Weights of a small GPT-style language model, trained from scratch on English Wikipedia.
Training: a variant of SOAP for these matrices, 83M tokens.
Each number is 200 + 20 x the weight over its row's rms, rounded and kept within 0 to 999. Layers, rows and columns count from 0. The size before them is the row's rms in percent of the matrix's.

# o: layer 2 attention output (transposed), 96x96, rms 0.153, rows 77-95, columns 0-95
# v: layer 2 attention value, 96x96, rms 0.123, rows 78-95, columns 0-95
# gate: layer 2 MLP gate, 256x96, rms 0.198, rows 0-11, columns 0-95
# up: layer 2 MLP up, 256x96, rms 0.185, rows 0-11, columns 0-95
# down: layer 2 MLP down (transposed), 256x96, rms 0.169, rows 0-10, columns 0-95
o77,114,200,205,211,214,208,239,224,183,181,219,208,203,203,185,204,259,201,187,139,205,224,197,196,196,162,228,244,211,207,178,215,200,214,206,211,213,169,219,215,217,212,210,211,210,209,170,211,205,205,186,208,214,197,211,200,181,189,195,244,209,172,177,184,209,202,191,209,213,217,208,183,188,198,195,197,170,172,203,174,201,214,206,218,195,223,195,139,194,197,212,233,231,164,200,226,185
v78,106,181,182,195,194,191,181,202,226,171,199,186,222,230,228,211,178,173,186,218,212,191,193,222,182,204,157,175,214,189,209,201,181,198,228,208,191,211,203,150,204,178,205,133,187,199,191,222,208,241,217,201,204,201,180,187,193,204,211,220,209,211,188,178,183,177,211,182,199,193,218,194,201,178,207,204,204,184,201,209,165,188,183,215,211,230,207,180,187,240,223,198,194,201,159,137,202
o78,105,189,201,201,139,172,191,182,186,191,176,203,204,199,214,216,217,190,202,192,242,213,197,190,179,186,189,239,190,178,152,160,216,239,232,212,213,198,199,204,174,221,204,207,203,201,205,185,228,160,168,227,226,194,170,192,167,217,188,229,214,196,238,192,192,202,211,188,236,193,181,209,220,206,229,194,198,175,226,206,215,219,194,182,174,188,221,201,177,192,196,201,205,223,207,196,195
v79,090,203,227,230,200,206,215,194,173,179,194,206,182,204,193,192,202,220,196,187,213,193,198,238,177,219,198,204,186,175,209,186,237,187,198,196,201,188,203,171,147,167,203,219,176,182,182,206,210,171,182,200,211,181,202,221,178,169,186,192,256,169,209,219,185,196,146,196,208,163,221,206,205,214,198,172,191,199,194,171,232,182,163,223,191,229,191,188,179,192,222,225,213,211,178,194,200
o79,091,223,177,186,179,230,175,197,212,211,207,172,189,194,202,199,194,213,169,178,221,213,212,221,178,172,185,203,185,202,198,195,151,235,164,185,200,192,212,189,195,199,187,181,191,231,184,186,219,211,216,196,217,180,173,236,223,200,173,189,142,200,209,219,248,207,223,187,195,209,201,216,198,208,168,221,211,196,195,186,218,241,214,227,176,216,210,197,164,210,203,225,197,188,202,185,241
v80,099,227,161,247,168,189,196,227,181,213,200,206,188,173,198,192,161,202,216,210,195,189,214,163,222,216,208,197,208,214,230,199,196,198,204,221,247,205,206,195,208,243,215,208,236,177,197,190,194,175,178,220,224,209,221,230,198,210,183,179,222,205,209,201,181,204,198,216,214,183,214,216,221,246,187,170,181,227,222,173,208,198,216,207,216,177,222,225,167,206,203,219,220,220,214,203,171
o80,095,203,201,259,241,207,206,207,217,217,166,193,140,204,215,179,173,200,217,191,205,196,210,247,219,194,215,225,202,187,199,189,191,224,175,167,202,223,200,186,225,209,177,211,233,202,206,178,170,222,192,221,197,225,210,212,217,204,227,186,194,213,226,167,219,177,196,207,184,202,229,223,171,205,205,194,177,230,220,213,190,167,183,199,211,189,209,174,182,201,205,178,187,188,184,222,191
v81,091,250,190,211,192,206,197,176,201,175,227,219,241,190,189,200,233,177,166,181,234,195,182,169,186,210,194,201,212,212,185,182,191,193,189,193,214,202,197,235,208,228,219,189,185,229,240,190,222,238,199,200,196,204,198,228,183,162,193,194,215,174,189,190,237,211,230,227,216,249,197,162,220,213,211,208,174,175,224,203,186,207,210,201,239,192,206,189,198,204,188,209,200,179,213,205,211
o81,089,192,209,227,212,214,184,192,196,207,184,194,199,196,195,229,193,191,210,230,202,196,194,212,189,218,198,163,181,233,218,219,214,201,201,204,215,210,214,173,229,207,219,219,194,220,211,175,185,187,180,191,217,190,225,187,184,178,251,236,205,190,258,215,195,222,173,220,157,200,159,173,195,201,169,195,202,206,209,238,223,185,222,173,167,201,214,241,215,194,232,193,195,197,228,199,185
v82,107,213,183,227,201,169,145,184,215,207,169,184,230,233,193,209,181,145,186,203,234,195,206,199,234,227,215,203,177,209,195,217,172,204,175,196,176,224,190,200,209,208,214,197,191,197,244,208,174,172,233,202,201,188,196,208,179,183,204,175,207,191,163,185,209,231,195,198,212,202,174,215,189,174,208,203,176,220,212,170,193,167,200,193,207,207,209,211,184,191,213,186,220,183,180,153,199
o82,107,188,216,205,191,190,224,184,176,227,186,206,203,204,205,209,207,148,212,197,204,203,210,163,192,196,201,154,223,204,211,206,230,227,191,214,213,220,200,216,212,231,196,211,192,198,179,183,172,171,199,190,206,164,211,213,173,196,209,185,172,190,254,192,205,199,221,230,193,192,165,144,192,177,215,199,159,208,214,215,197,186,181,223,208,215,201,200,181,235,200,206,212,227,166,194,170
v83,093,202,191,218,234,198,246,192,225,215,184,212,171,198,218,215,168,224,185,184,179,201,197,175,189,193,211,214,216,196,199,180,196,164,182,189,206,177,218,206,189,167,210,206,217,197,209,196,209,167,197,208,232,158,220,193,211,222,209,204,202,211,216,217,231,195,184,177,202,158,234,193,168,217,208,176,204,175,188,238,237,225,198,190,222,171,213,200,173,198,244,214,228,198,169,205,183
o83,095,179,212,190,215,176,165,205,191,164,234,205,201,244,236,184,214,237,188,169,175,193,157,194,194,166,197,216,192,204,183,215,180,179,196,181,207,219,200,201,169,203,183,207,205,235,184,183,208,214,181,185,190,204,194,222,218,236,219,155,170,198,171,198,216,176,171,165,176,174,213,184,224,215,205,213,178,209,192,216,190,193,189,200,197,191,201,199,193,179,172,202,188,166,199,230,191
v84,108,198,163,160,198,181,217,189,197,187,172,200,222,209,204,193,203,233,197,178,222,193,195,180,205,182,194,199,239,184,223,207,211,196,193,158,191,185,203,214,199,194,229,145,196,194,195,173,237,205,186,168,186,224,199,226,184,181,192,225,202,219,201,230,180,186,208,181,158,201,213,200,200,204,225,198,203,173,193,225,171,200,161,176,182,215,187,224,190,193,159,210,167,209,215,173,226
o84,107,174,205,188,169,206,202,225,207,204,203,174,180,211,180,160,156,176,181,229,200,204,219,202,192,216,209,222,194,184,198,215,170,208,241,192,169,203,198,205,251,166,215,230,213,185,230,209,182,175,190,194,154,183,184,241,213,224,203,222,187,197,207,229,209,213,178,190,229,205,180,207,167,173,213,198,178,197,199,210,208,220,196,188,186,219,219,225,232,170,207,206,198,184,213,207,184
v85,108,192,206,188,232,183,182,190,203,219,187,208,203,156,207,217,190,202,191,217,189,167,192,217,192,235,199,186,220,196,220,216,171,188,207,175,177,196,199,174,211,249,232,246,185,194,176,202,193,212,159,158,215,178,202,187,211,216,196,189,193,187,210,170,211,207,188,191,197,192,201,208,223,225,241,184,224,209,176,160,205,217,198,148,186,190,228,200,223,185,167,199,184,192,195,215,215
o85,101,178,236,225,170,195,222,195,216,178,188,192,196,178,182,218,202,230,162,197,166,207,232,204,210,224,239,187,193,229,202,181,216,201,204,204,182,193,195,210,193,187,193,200,198,197,209,235,185,230,186,216,176,208,199,177,179,219,203,160,161,218,216,229,177,206,251,183,190,182,232,202,182,250,203,195,214,231,187,176,224,193,209,217,231,217,206,217,210,171,201,211,212,203,183,213,196
v86,114,229,150,206,207,183,227,163,212,185,172,183,214,184,226,222,215,224,214,181,211,228,201,178,196,208,202,199,237,196,200,202,210,233,187,223,207,182,198,161,196,217,209,205,222,195,223,195,197,177,192,223,205,208,228,219,195,163,201,208,182,180,230,196,189,189,218,224,204,211,205,236,217,216,199,192,220,187,190,197,252,224,210,192,196,160,196,208,197,215,137,196,201,204,234,203,183
o86,106,185,189,230,214,208,164,197,203,234,211,231,211,242,189,183,201,191,247,191,192,241,194,206,177,196,184,205,228,204,174,207,155,202,193,179,165,189,243,185,195,183,204,199,211,202,193,211,189,202,182,187,169,228,207,214,178,188,212,230,174,223,185,230,202,205,186,207,205,201,198,188,161,182,220,202,177,237,219,187,208,163,206,195,222,162,198,201,213,174,226,182,218,197,215,216,202
v87,114,160,166,171,246,203,206,150,201,223,225,166,206,203,234,206,175,196,183,212,219,164,208,221,200,193,216,210,177,215,205,207,257,205,221,206,168,169,173,205,214,173,189,184,179,192,217,195,175,195,197,204,223,178,192,199,192,190,204,195,205,189,166,179,221,222,211,199,212,210,219,220,200,204,208,213,225,195,200,217,181,190,210,214,173,218,192,163,220,203,200,176,205,224,185,220,234
o87,110,223,175,195,203,201,208,214,199,175,242,211,223,205,191,194,219,217,221,207,195,203,194,192,237,205,208,209,202,191,185,219,227,222,221,215,210,193,202,221,150,181,217,193,215,176,175,208,188,190,212,218,198,159,195,199,150,193,178,195,201,218,196,255,204,193,218,195,166,169,208,173,216,179,207,212,200,214,186,184,213,223,215,203,225,246,215,205,231,215,222,189,187,180,250,227,198
v88,116,225,190,217,204,202,199,200,198,181,214,168,236,212,225,199,201,176,200,217,220,190,189,203,189,217,214,216,211,210,213,197,206,214,209,213,175,229,182,227,224,173,222,193,205,219,234,226,147,187,223,188,210,227,203,199,215,198,201,190,221,175,196,204,211,153,202,201,185,204,211,183,228,191,171,229,252,217,178,193,190,207,154,197,231,212,217,214,210,198,210,230,220,202,193,160,157
o88,110,235,204,210,171,218,219,208,178,202,188,216,202,201,222,187,216,188,207,175,219,176,183,184,191,206,158,180,216,193,239,159,216,225,214,192,206,191,221,197,201,239,192,215,215,198,171,221,218,167,174,208,162,238,162,173,226,151,217,210,184,200,198,194,189,207,202,212,184,205,191,195,178,203,211,204,200,181,205,217,231,169,209,234,154,201,198,216,222,190,205,211,179,192,225,210,207
v89,100,209,193,223,207,192,213,182,197,202,217,168,204,181,189,217,200,180,227,196,179,236,218,206,177,228,205,188,150,237,220,231,182,172,189,180,213,193,189,183,211,235,216,215,169,216,190,230,190,205,183,218,254,198,223,169,180,198,189,193,176,218,182,202,201,196,198,190,201,183,200,188,180,216,195,228,183,196,217,234,194,213,193,175,188,196,203,198,198,244,188,181,228,173,188,209,252
o89,104,187,212,213,209,211,206,206,220,192,186,255,202,200,174,199,213,204,177,181,200,218,194,185,196,209,204,215,185,188,174,220,242,171,203,210,195,214,157,205,191,202,189,215,182,224,152,218,206,201,190,177,194,218,194,209,167,204,198,173,160,191,229,237,204,147,174,222,181,178,189,227,210,222,193,208,204,195,194,221,185,203,185,186,218,208,198,189,213,185,229,178,206,239,202,150,224
v90,111,197,199,192,209,190,202,226,171,193,208,219,203,200,189,175,189,212,198,195,172,162,179,172,149,188,193,188,193,205,214,184,190,208,214,200,191,211,228,226,166,187,203,182,191,207,169,233,195,216,210,171,194,223,192,203,162,215,145,178,204,164,172,173,199,192,210,205,182,191,184,193,206,180,180,203,187,183,194,163,205,231,192,193,246,196,233,225,183,212,231,176,221,204,237,190,197
o90,112,223,211,200,205,197,219,221,165,202,156,149,201,179,220,169,191,227,195,178,211,215,236,186,195,226,178,208,197,214,211,193,196,221,172,184,203,200,173,188,189,211,213,203,237,205,214,224,200,208,197,215,214,199,203,218,225,170,203,218,205,213,215,198,196,199,204,198,186,191,155,198,170,237,204,194,184,191,201,206,170,247,181,180,151,203,189,200,204,141,215,192,228,199,183,190,195
v91,119,171,186,185,206,215,193,187,244,191,224,199,172,190,200,202,224,175,198,155,244,186,167,187,185,196,199,181,206,224,203,212,180,167,180,178,226,216,175,226,187,232,164,210,201,210,229,213,155,226,215,172,211,184,217,233,198,229,170,221,212,229,184,171,185,201,237,189,207,217,190,213,207,200,202,196,200,195,198,225,236,216,203,196,214,213,186,225,189,202,200,222,211,178,197,201,204
o91,112,191,229,200,188,187,193,185,183,205,176,210,206,192,193,173,223,185,179,206,207,200,162,219,193,202,218,190,188,201,203,234,226,200,199,253,162,169,225,221,169,208,228,186,171,192,214,193,217,194,224,218,196,200,185,197,210,199,243,226,216,190,188,240,167,153,164,179,182,205,185,181,208,210,184,216,193,231,216,210,185,193,220,175,198,184,180,200,188,223,198,178,173,186,165,174,200
v92,120,174,185,194,205,198,241,183,236,176,185,237,228,200,239,215,215,201,210,245,206,162,180,167,190,198,178,203,187,166,197,202,184,201,219,181,184,196,236,238,166,155,196,199,224,181,205,214,191,211,198,168,222,165,184,193,179,218,216,194,198,187,198,183,210,206,226,213,231,177,216,206,203,162,197,218,227,195,229,209,206,211,209,211,197,203,162,197,198,196,199,211,224,204,209,194,208
o92,111,178,196,205,200,217,168,177,209,159,188,165,203,226,228,146,220,180,218,189,183,191,191,184,183,202,204,224,187,169,180,205,207,208,174,214,206,164,189,204,194,203,180,197,222,209,189,190,210,207,187,198,181,142,194,142,196,216,239,189,216,228,201,219,191,205,229,208,196,204,214,174,217,219,202,216,181,187,208,189,209,243,230,204,215,194,195,177,181,201,202,220,201,181,233,185,195
v93,116,220,187,185,253,199,193,209,192,188,208,164,193,207,192,203,213,188,229,193,245,192,201,211,201,204,185,199,201,218,203,200,182,214,183,212,192,238,244,216,221,212,179,189,205,232,210,223,194,214,193,202,221,198,168,214,212,216,172,184,196,231,225,180,185,213,228,195,185,181,180,199,225,241,212,202,222,163,208,231,212,177,218,216,209,176,220,187,191,188,261,165,192,198,197,210,228
o93,104,156,231,196,231,183,212,214,197,195,169,211,231,221,184,181,229,198,189,224,215,203,181,200,196,231,148,186,212,215,193,161,207,205,207,162,256,187,198,234,190,185,210,195,202,190,196,188,205,200,174,238,212,204,193,206,155,223,182,222,200,193,197,197,180,165,190,226,196,207,219,192,202,224,217,229,192,186,226,193,176,200,198,199,210,209,200,221,204,218,217,197,214,151,201,205,218
v94,113,167,215,186,191,180,193,192,195,187,181,238,215,204,175,231,176,212,198,198,230,197,170,164,227,157,246,207,200,215,236,193,201,221,192,174,190,201,186,201,190,200,210,191,223,200,178,193,239,159,216,189,197,181,205,189,177,189,187,251,178,189,210,208,192,191,210,183,233,210,223,205,179,216,192,192,206,209,205,188,232,174,166,172,208,202,200,228,216,209,224,176,167,201,201,177,216
o94,116,204,213,159,222,177,179,173,177,177,199,166,176,212,182,187,179,187,199,203,221,209,204,189,170,207,216,204,199,198,191,210,192,212,238,197,181,202,173,208,251,184,225,204,167,179,193,203,153,213,201,186,193,189,206,201,200,156,186,191,200,180,203,196,199,219,189,186,182,213,219,186,173,198,227,223,188,243,163,204,208,251,171,201,220,209,212,201,201,191,201,177,170,189,197,185,158
v95,103,193,250,205,167,194,157,160,210,190,186,203,204,206,173,222,216,213,197,216,187,167,215,200,194,189,185,194,214,188,201,174,196,187,170,215,233,205,188,194,228,216,208,171,199,190,192,210,233,215,172,172,205,207,223,214,174,224,195,184,180,196,156,201,216,180,177,172,189,221,227,202,223,188,203,209,200,209,194,222,149,213,201,215,203,212,218,225,159,233,206,207,191,216,232,225,206
o95,095,236,212,186,218,204,192,199,241,144,202,192,184,216,213,219,185,210,167,197,213,183,197,191,203,211,246,218,212,215,198,199,197,215,181,197,161,218,194,185,216,231,193,197,191,196,208,194,208,157,196,224,234,235,170,199,203,230,226,233,219,190,213,225,212,229,203,242,220,198,203,230,172,203,172,175,207,162,204,176,205,180,193,205,190,183,200,203,176,169,225,191,207,196,195,200,195
gate0,090,169,202,225,175,162,189,194,204,197,168,212,188,187,203,223,225,210,230,213,193,211,188,206,185,214,194,207,199,207,208,181,223,196,245,166,231,243,207,246,216,238,191,189,187,200,186,218,211,209,169,234,198,230,157,191,162,167,189,220,207,168,188,208,177,220,215,208,169,231,218,192,215,199,202,195,188,192,190,203,182,211,193,207,217,209,165,227,183,204,196,179,220,196,204,196,221
up0,103,200,209,210,237,230,178,196,205,192,188,207,212,187,195,222,193,211,179,175,235,200,187,194,203,177,234,216,201,230,192,226,183,244,207,209,171,182,203,158,205,178,218,210,188,203,194,180,208,174,233,182,210,216,248,211,218,200,219,184,226,194,205,198,257,202,187,197,231,174,174,173,224,218,178,211,209,186,190,171,213,194,220,196,160,198,182,162,217,208,187,217,207,217,198,214,188
down0,102,213,202,187,161,204,234,206,174,228,197,172,144,198,184,180,213,215,183,197,201,175,206,183,184,187,203,230,176,225,217,221,170,185,187,198,211,231,209,209,222,224,179,211,191,187,192,190,215,200,195,208,200,192,202,209,190,163,179,174,189,210,178,170,207,167,175,202,223,225,208,235,250,197,186,187,224,214,195,210,220,213,190,231,235,197,215,180,240,174,206,182,205,169,193,201,205
gate1,108,225,165,194,222,217,193,205,213,188,187,220,208,213,240,204,165,205,220,194,216,170,190,189,189,199,203,193,186,206,162,192,191,192,183,217,241,155,221,228,199,233,203,179,194,204,201,198,189,200,182,201,216,193,188,218,133,159,227,216,193,218,201,198,204,156,215,191,195,207,205,215,201,239,175,208,205,192,183,185,205,180,209,186,200,220,187,217,226,237,247,195,182,208,211,198,186
up1,109,225,159,196,201,197,182,211,179,203,207,224,201,218,199,174,214,207,204,178,186,192,181,171,205,158,200,216,232,215,185,230,168,176,189,177,198,223,175,211,217,218,203,183,192,190,204,216,194,202,215,218,200,174,221,185,205,216,176,214,180,192,178,186,232,246,171,212,208,219,185,202,188,177,191,204,202,176,259,169,193,213,201,212,238,153,218,191,182,181,198,201,196,163,202,215,170
down1,105,206,214,202,165,188,179,172,206,242,235,229,245,188,200,183,202,195,187,203,190,211,207,207,203,215,182,203,169,179,206,209,210,204,174,213,182,167,189,199,200,148,195,169,211,217,168,177,192,183,194,201,221,177,208,187,182,225,212,205,183,193,217,213,168,224,174,194,212,190,224,195,188,222,196,213,231,185,237,219,227,225,203,214,175,165,176,152,201,208,201,174,222,200,188,187,186
gate2,112,192,202,198,204,175,200,178,230,160,213,181,211,167,195,207,217,231,182,202,201,218,190,187,185,212,215,183,207,185,160,208,203,221,233,215,204,198,196,233,216,155,181,230,198,215,188,229,220,219,201,199,162,140,185,212,167,222,202,176,169,222,195,203,231,207,231,191,171,208,220,195,236,192,232,209,183,180,190,187,225,226,194,211,206,200,201,217,218,189,208,193,190,221,215,211,216
up2,116,198,231,179,194,237,189,202,211,206,217,216,191,193,187,220,216,183,205,198,213,197,199,180,201,210,193,196,219,193,243,184,205,184,175,193,184,235,197,191,200,193,192,228,199,213,204,162,241,194,221,178,182,246,190,185,214,199,207,218,172,211,235,184,183,227,214,196,200,219,215,205,219,198,156,201,166,174,176,223,194,190,232,236,190,186,223,175,176,162,183,206,198,209,200,252,173
down2,109,211,178,230,200,182,211,185,192,200,198,237,204,171,231,214,230,226,175,230,184,193,198,197,208,211,197,183,214,217,202,174,210,210,195,202,191,171,247,226,212,196,184,224,206,217,197,214,198,195,193,276,177,214,220,218,205,197,208,186,204,180,193,182,212,218,247,202,202,235,175,205,196,228,197,218,197,202,217,226,167,164,198,218,207,194,198,196,212,180,207,199,243,177,181,214,224
gate3,083,209,193,170,203,203,172,178,202,193,223,205,220,197,206,202,200,176,180,183,157,220,172,190,189,190,195,214,193,187,183,161,219,209,224,186,227,209,198,249,206,206,182,201,217,196,198,167,219,214,208,230,222,207,180,232,206,247,204,188,196,247,203,183,187,202,228,226,171,181,188,200,199,180,205,217,157,195,176,145,218,191,201,193,226,190,170,187,185,197,195,211,176,204,185,175,219
up3,084,173,173,185,206,184,206,205,190,190,181,222,260,205,178,229,219,214,161,237,220,217,219,191,197,200,224,208,203,234,180,225,180,229,225,173,185,231,194,177,222,188,210,220,168,210,209,203,174,205,192,182,161,234,198,185,179,205,195,209,197,183,190,162,200,183,188,189,197,191,194,196,187,230,234,217,192,201,198,234,166,192,201,185,208,234,171,214,190,198,191,181,210,185,182,215,214
down3,089,171,182,203,173,209,187,192,232,172,247,187,184,182,218,209,185,223,200,209,238,176,226,191,211,206,187,196,182,223,198,198,203,189,222,200,216,203,206,230,196,186,177,193,230,193,227,199,200,226,188,196,197,206,204,196,167,195,206,231,228,229,180,216,174,213,237,218,212,219,167,231,209,189,191,195,185,177,192,216,192,139,231,215,215,168,211,216,210,211,210,163,182,183,179,205,227
gate4,089,175,218,158,209,207,174,198,188,196,191,187,215,235,179,211,216,202,206,192,202,205,168,235,175,213,200,170,227,150,239,243,204,188,255,217,178,200,168,227,177,181,195,190,186,191,221,217,192,212,196,230,225,179,206,189,192,158,212,194,206,200,177,212,202,222,198,193,173,186,210,166,192,201,217,221,191,209,188,243,215,219,189,198,194,198,212,203,184,233,211,175,204,203,198,196,192
up4,093,206,182,222,164,206,218,194,197,197,199,182,190,186,197,195,175,186,232,196,208,200,182,205,234,143,165,203,183,195,188,220,200,210,177,173,208,202,236,227,210,213,174,183,236,211,184,176,206,175,187,205,181,220,173,175,184,193,201,203,181,220,173,178,167,186,180,192,216,226,179,194,164,190,221,207,234,201,173,202,206,184,191,211,217,218,197,221,209,187,202,156,204,146,212,205,217
down4,095,224,179,215,198,191,195,175,183,171,204,185,216,217,169,223,172,202,187,200,215,188,183,197,169,226,174,246,220,224,229,194,207,189,220,162,181,215,202,212,222,218,206,230,193,205,208,235,189,166,169,186,188,187,187,206,223,172,210,188,197,189,210,179,206,222,209,235,221,214,219,223,197,212,193,234,171,205,205,182,223,189,207,183,218,193,201,200,211,231,143,209,218,228,229,180,199
gate5,093,234,178,183,190,214,195,213,202,193,220,205,194,180,198,203,158,211,184,226,229,179,183,220,179,184,216,232,222,222,205,203,194,182,201,172,221,188,191,222,217,186,225,198,203,204,212,188,170,215,210,219,213,200,215,199,200,224,190,181,191,200,183,200,162,157,227,245,245,220,218,235,218,203,185,170,163,214,188,198,190,215,159,234,213,212,178,214,212,201,182,175,188,185,166,206,187
up5,089,204,221,188,207,218,185,183,209,220,231,206,198,198,207,202,226,202,219,170,196,237,199,200,176,183,208,158,199,202,201,228,159,188,184,188,196,231,234,184,196,177,197,183,189,167,196,207,214,144,204,166,201,187,189,228,221,156,172,210,222,156,179,177,230,217,186,171,161,165,214,191,199,194,223,219,205,193,211,224,215,197,221,226,197,178,200,205,214,197,216,188,191,208,197,206,207
down5,098,207,206,205,215,230,193,125,184,232,211,213,211,208,170,214,215,211,213,211,189,225,171,190,177,182,196,209,223,186,187,214,203,221,189,207,206,248,209,197,170,226,217,206,203,209,241,221,188,195,181,197,190,193,202,193,211,222,233,192,186,191,217,214,184,218,183,164,191,176,210,204,229,188,172,172,216,174,202,223,187,144,220,214,216,225,205,229,199,225,207,189,207,208,214,212,210
gate6,089,210,184,207,209,210,197,182,194,187,209,193,175,157,178,193,221,200,180,173,216,169,226,225,185,220,190,193,201,185,178,205,223,203,144,201,228,193,234,210,205,205,194,198,216,233,180,218,179,206,162,239,174,191,211,191,197,209,188,156,208,167,162,185,156,212,180,193,168,237,185,174,201,198,215,178,197,204,185,202,193,201,192,224,197,229,228,178,188,215,192,188,211,195,183,184,191
up6,089,222,194,216,160,192,209,229,208,178,188,185,232,187,234,198,187,176,210,178,226,229,165,192,226,170,210,212,237,189,229,199,227,210,230,165,203,207,170,178,162,180,216,213,163,173,209,189,206,204,237,186,199,219,187,212,184,169,214,223,205,206,211,188,224,217,193,203,197,196,199,213,205,216,157,202,202,194,177,200,218,212,188,210,210,201,181,240,190,185,183,190,231,182,214,234,205
down6,095,203,205,203,212,184,189,197,154,191,204,201,203,179,190,182,174,202,205,191,231,230,142,170,206,209,202,207,202,194,215,206,183,196,169,193,213,168,204,189,151,239,203,190,158,188,224,167,209,208,225,183,217,207,185,184,192,177,200,195,171,213,213,194,226,186,216,210,256,180,175,212,219,224,157,215,203,220,203,198,212,190,203,204,212,185,206,196,180,167,212,195,186,175,195,168,189
gate7,096,192,202,180,184,171,215,218,177,198,169,180,199,220,205,202,194,194,162,210,221,188,175,193,214,193,199,188,219,203,190,218,199,205,174,206,177,215,220,219,213,178,201,221,197,239,214,221,197,201,213,189,197,177,230,167,234,181,223,181,216,186,187,211,149,175,193,221,190,246,208,181,209,227,164,206,194,209,235,176,203,237,191,233,206,176,249,183,215,229,209,199,188,214,181,189,212
up7,093,175,196,212,176,194,216,220,191,209,160,196,180,189,207,198,217,199,196,199,196,151,191,207,194,188,205,234,203,212,200,212,176,208,232,188,175,217,202,213,209,183,183,224,213,227,232,202,168,206,233,175,197,205,210,255,207,174,173,213,237,226,177,209,207,197,196,227,229,229,206,165,251,199,198,229,210,236,231,238,210,205,184,202,206,197,205,206,188,211,201,216,202,208,201,202,232
down7,095,179,214,210,189,167,171,238,184,193,172,175,211,179,220,203,184,200,187,192,182,189,205,200,197,198,230,223,193,233,207,196,213,191,197,245,169,203,182,169,228,178,208,213,205,230,204,205,193,178,222,225,173,223,204,193,224,160,188,152,221,229,193,200,194,183,193,202,229,247,216,185,186,177,197,193,205,195,198,227,217,212,187,192,158,175,226,223,180,198,210,211,234,221,207,205,198
gate8,110,157,218,177,235,201,214,206,209,209,173,193,216,216,173,204,236,181,199,208,178,209,176,212,212,208,209,197,206,174,203,179,216,202,199,203,187,188,187,237,214,198,164,164,230,198,197,177,177,236,195,210,135,173,202,216,172,188,215,187,214,197,196,178,200,196,248,195,210,169,173,192,251,219,217,186,194,188,209,184,180,199,206,190,208,216,233,183,192,190,194,216,223,217,186,208,203
up8,111,167,185,185,206,213,190,218,193,183,164,194,193,207,186,189,210,200,237,178,210,209,181,212,210,219,179,178,188,189,189,215,196,195,216,191,223,203,231,209,221,208,209,211,173,192,221,220,179,165,200,225,216,199,202,229,203,220,209,197,239,193,218,203,182,192,187,198,256,206,188,203,217,205,237,226,212,198,166,186,163,216,202,187,221,229,177,165,221,188,183,254,239,189,198,196,236
down8,103,178,203,185,217,210,207,216,188,195,169,181,208,223,170,165,173,163,230,210,207,227,213,200,222,220,164,209,209,207,177,211,188,188,193,198,224,190,245,179,187,165,205,190,172,204,208,205,176,196,233,185,197,167,199,226,196,182,216,193,195,195,210,198,197,196,175,210,215,196,234,183,203,198,217,227,207,207,187,199,155,195,168,186,218,211,187,197,198,210,131,236,225,204,203,204,228
gate9,111,182,200,196,186,173,174,199,191,153,231,182,214,214,163,220,207,237,198,218,205,196,164,168,215,218,180,185,209,178,212,196,200,214,207,202,224,173,195,186,194,235,212,188,202,211,214,200,195,211,200,206,211,208,194,211,187,187,167,236,224,186,199,189,221,207,181,204,194,169,200,232,255,184,218,210,255,208,205,191,199,233,193,170,211,226,202,197,213,184,206,210,224,204,236,206,156
up9,109,220,206,201,240,210,203,218,222,162,162,220,185,226,224,167,206,212,184,184,180,230,222,203,219,206,188,202,201,236,209,208,241,211,181,166,214,207,212,212,220,161,187,213,179,201,195,210,208,182,185,201,209,207,204,191,227,197,218,211,202,205,220,222,174,186,205,226,202,158,189,200,189,183,166,184,207,211,202,236,201,179,237,218,172,199,182,241,198,205,203,168,178,188,176,220,232
down9,106,173,220,202,165,201,186,210,160,229,227,194,223,217,149,215,187,222,197,227,208,176,178,204,208,210,200,152,192,183,219,214,201,215,201,204,211,198,187,186,174,228,191,201,197,234,219,219,206,239,194,192,208,207,189,227,185,184,170,208,234,211,176,250,208,201,176,179,195,191,227,217,194,205,190,199,219,218,181,211,221,206,179,181,215,247,224,212,217,183,220,194,221,209,186,196,174
gate10,092,214,216,231,199,209,177,227,239,185,236,190,194,184,213,189,180,226,223,175,172,231,186,233,223,210,221,194,174,207,213,216,214,190,182,211,192,196,191,194,208,215,183,166,178,199,210,214,215,213,199,230,191,197,213,178,188,158,215,188,193,174,213,201,187,182,193,170,224,196,197,205,190,190,201,217,190,209,180,207,168,245,228,153,173,195,191,177,169,226,181,167,173,175,218,179,202
up10,092,197,178,216,186,198,164,198,209,211,186,222,193,186,211,227,171,201,226,190,222,177,202,219,181,214,181,205,236,190,211,200,234,175,225,208,197,196,229,216,214,191,194,223,196,216,223,160,206,174,184,204,206,199,238,215,163,201,238,225,191,205,202,175,189,225,202,161,224,210,206,183,200,195,189,208,204,250,209,208,228,223,211,249,205,203,209,201,155,177,220,212,199,187,229,170,192
down10,086,218,183,197,226,178,230,230,182,184,183,185,227,189,193,182,245,185,159,199,204,195,183,227,208,175,206,236,198,217,205,208,211,216,181,192,227,219,194,182,210,190,207,202,232,186,208,215,197,215,212,206,200,192,190,210,195,201,214,160,196,175,214,200,225,239,197,235,177,177,198,204,225,173,206,218,176,197,177,232,194,268,192,185,205,176,171,198,213,203,186,221,162,187,174,200,211
gate11,106,221,230,212,215,198,210,203,194,225,196,188,218,164,200,180,195,232,224,202,196,223,178,203,216,192,196,166,193,193,204,177,212,196,170,163,202,182,177,199,208,235,221,182,168,224,207,217,215,205,188,230,188,213,182,213,201,199,217,211,185,188,187,204,216,180,250,181,169,150,171,210,149,204,197,167,227,200,198,208,178,203,162,221,222,188,209,166,192,202,198,210,172,218,182,211,216
up11,114,195,224,187,179,192,177,203,187,170,193,228,177,197,224,196,219,154,196,198,201,186,210,221,182,183,208,203,242,170,172,206,180,192,171,200,212,214,220,195,190,193,161,215,207,202,188,174,179,214,215,200,183,191,191,166,193,187,228,211,203,193,185,189,179,199,192,219,222,234,257,205,205,212,261,218,193,187,203,195,246,204,220,208,189,200,203,228,192,216,204,182,230,173,190,182,172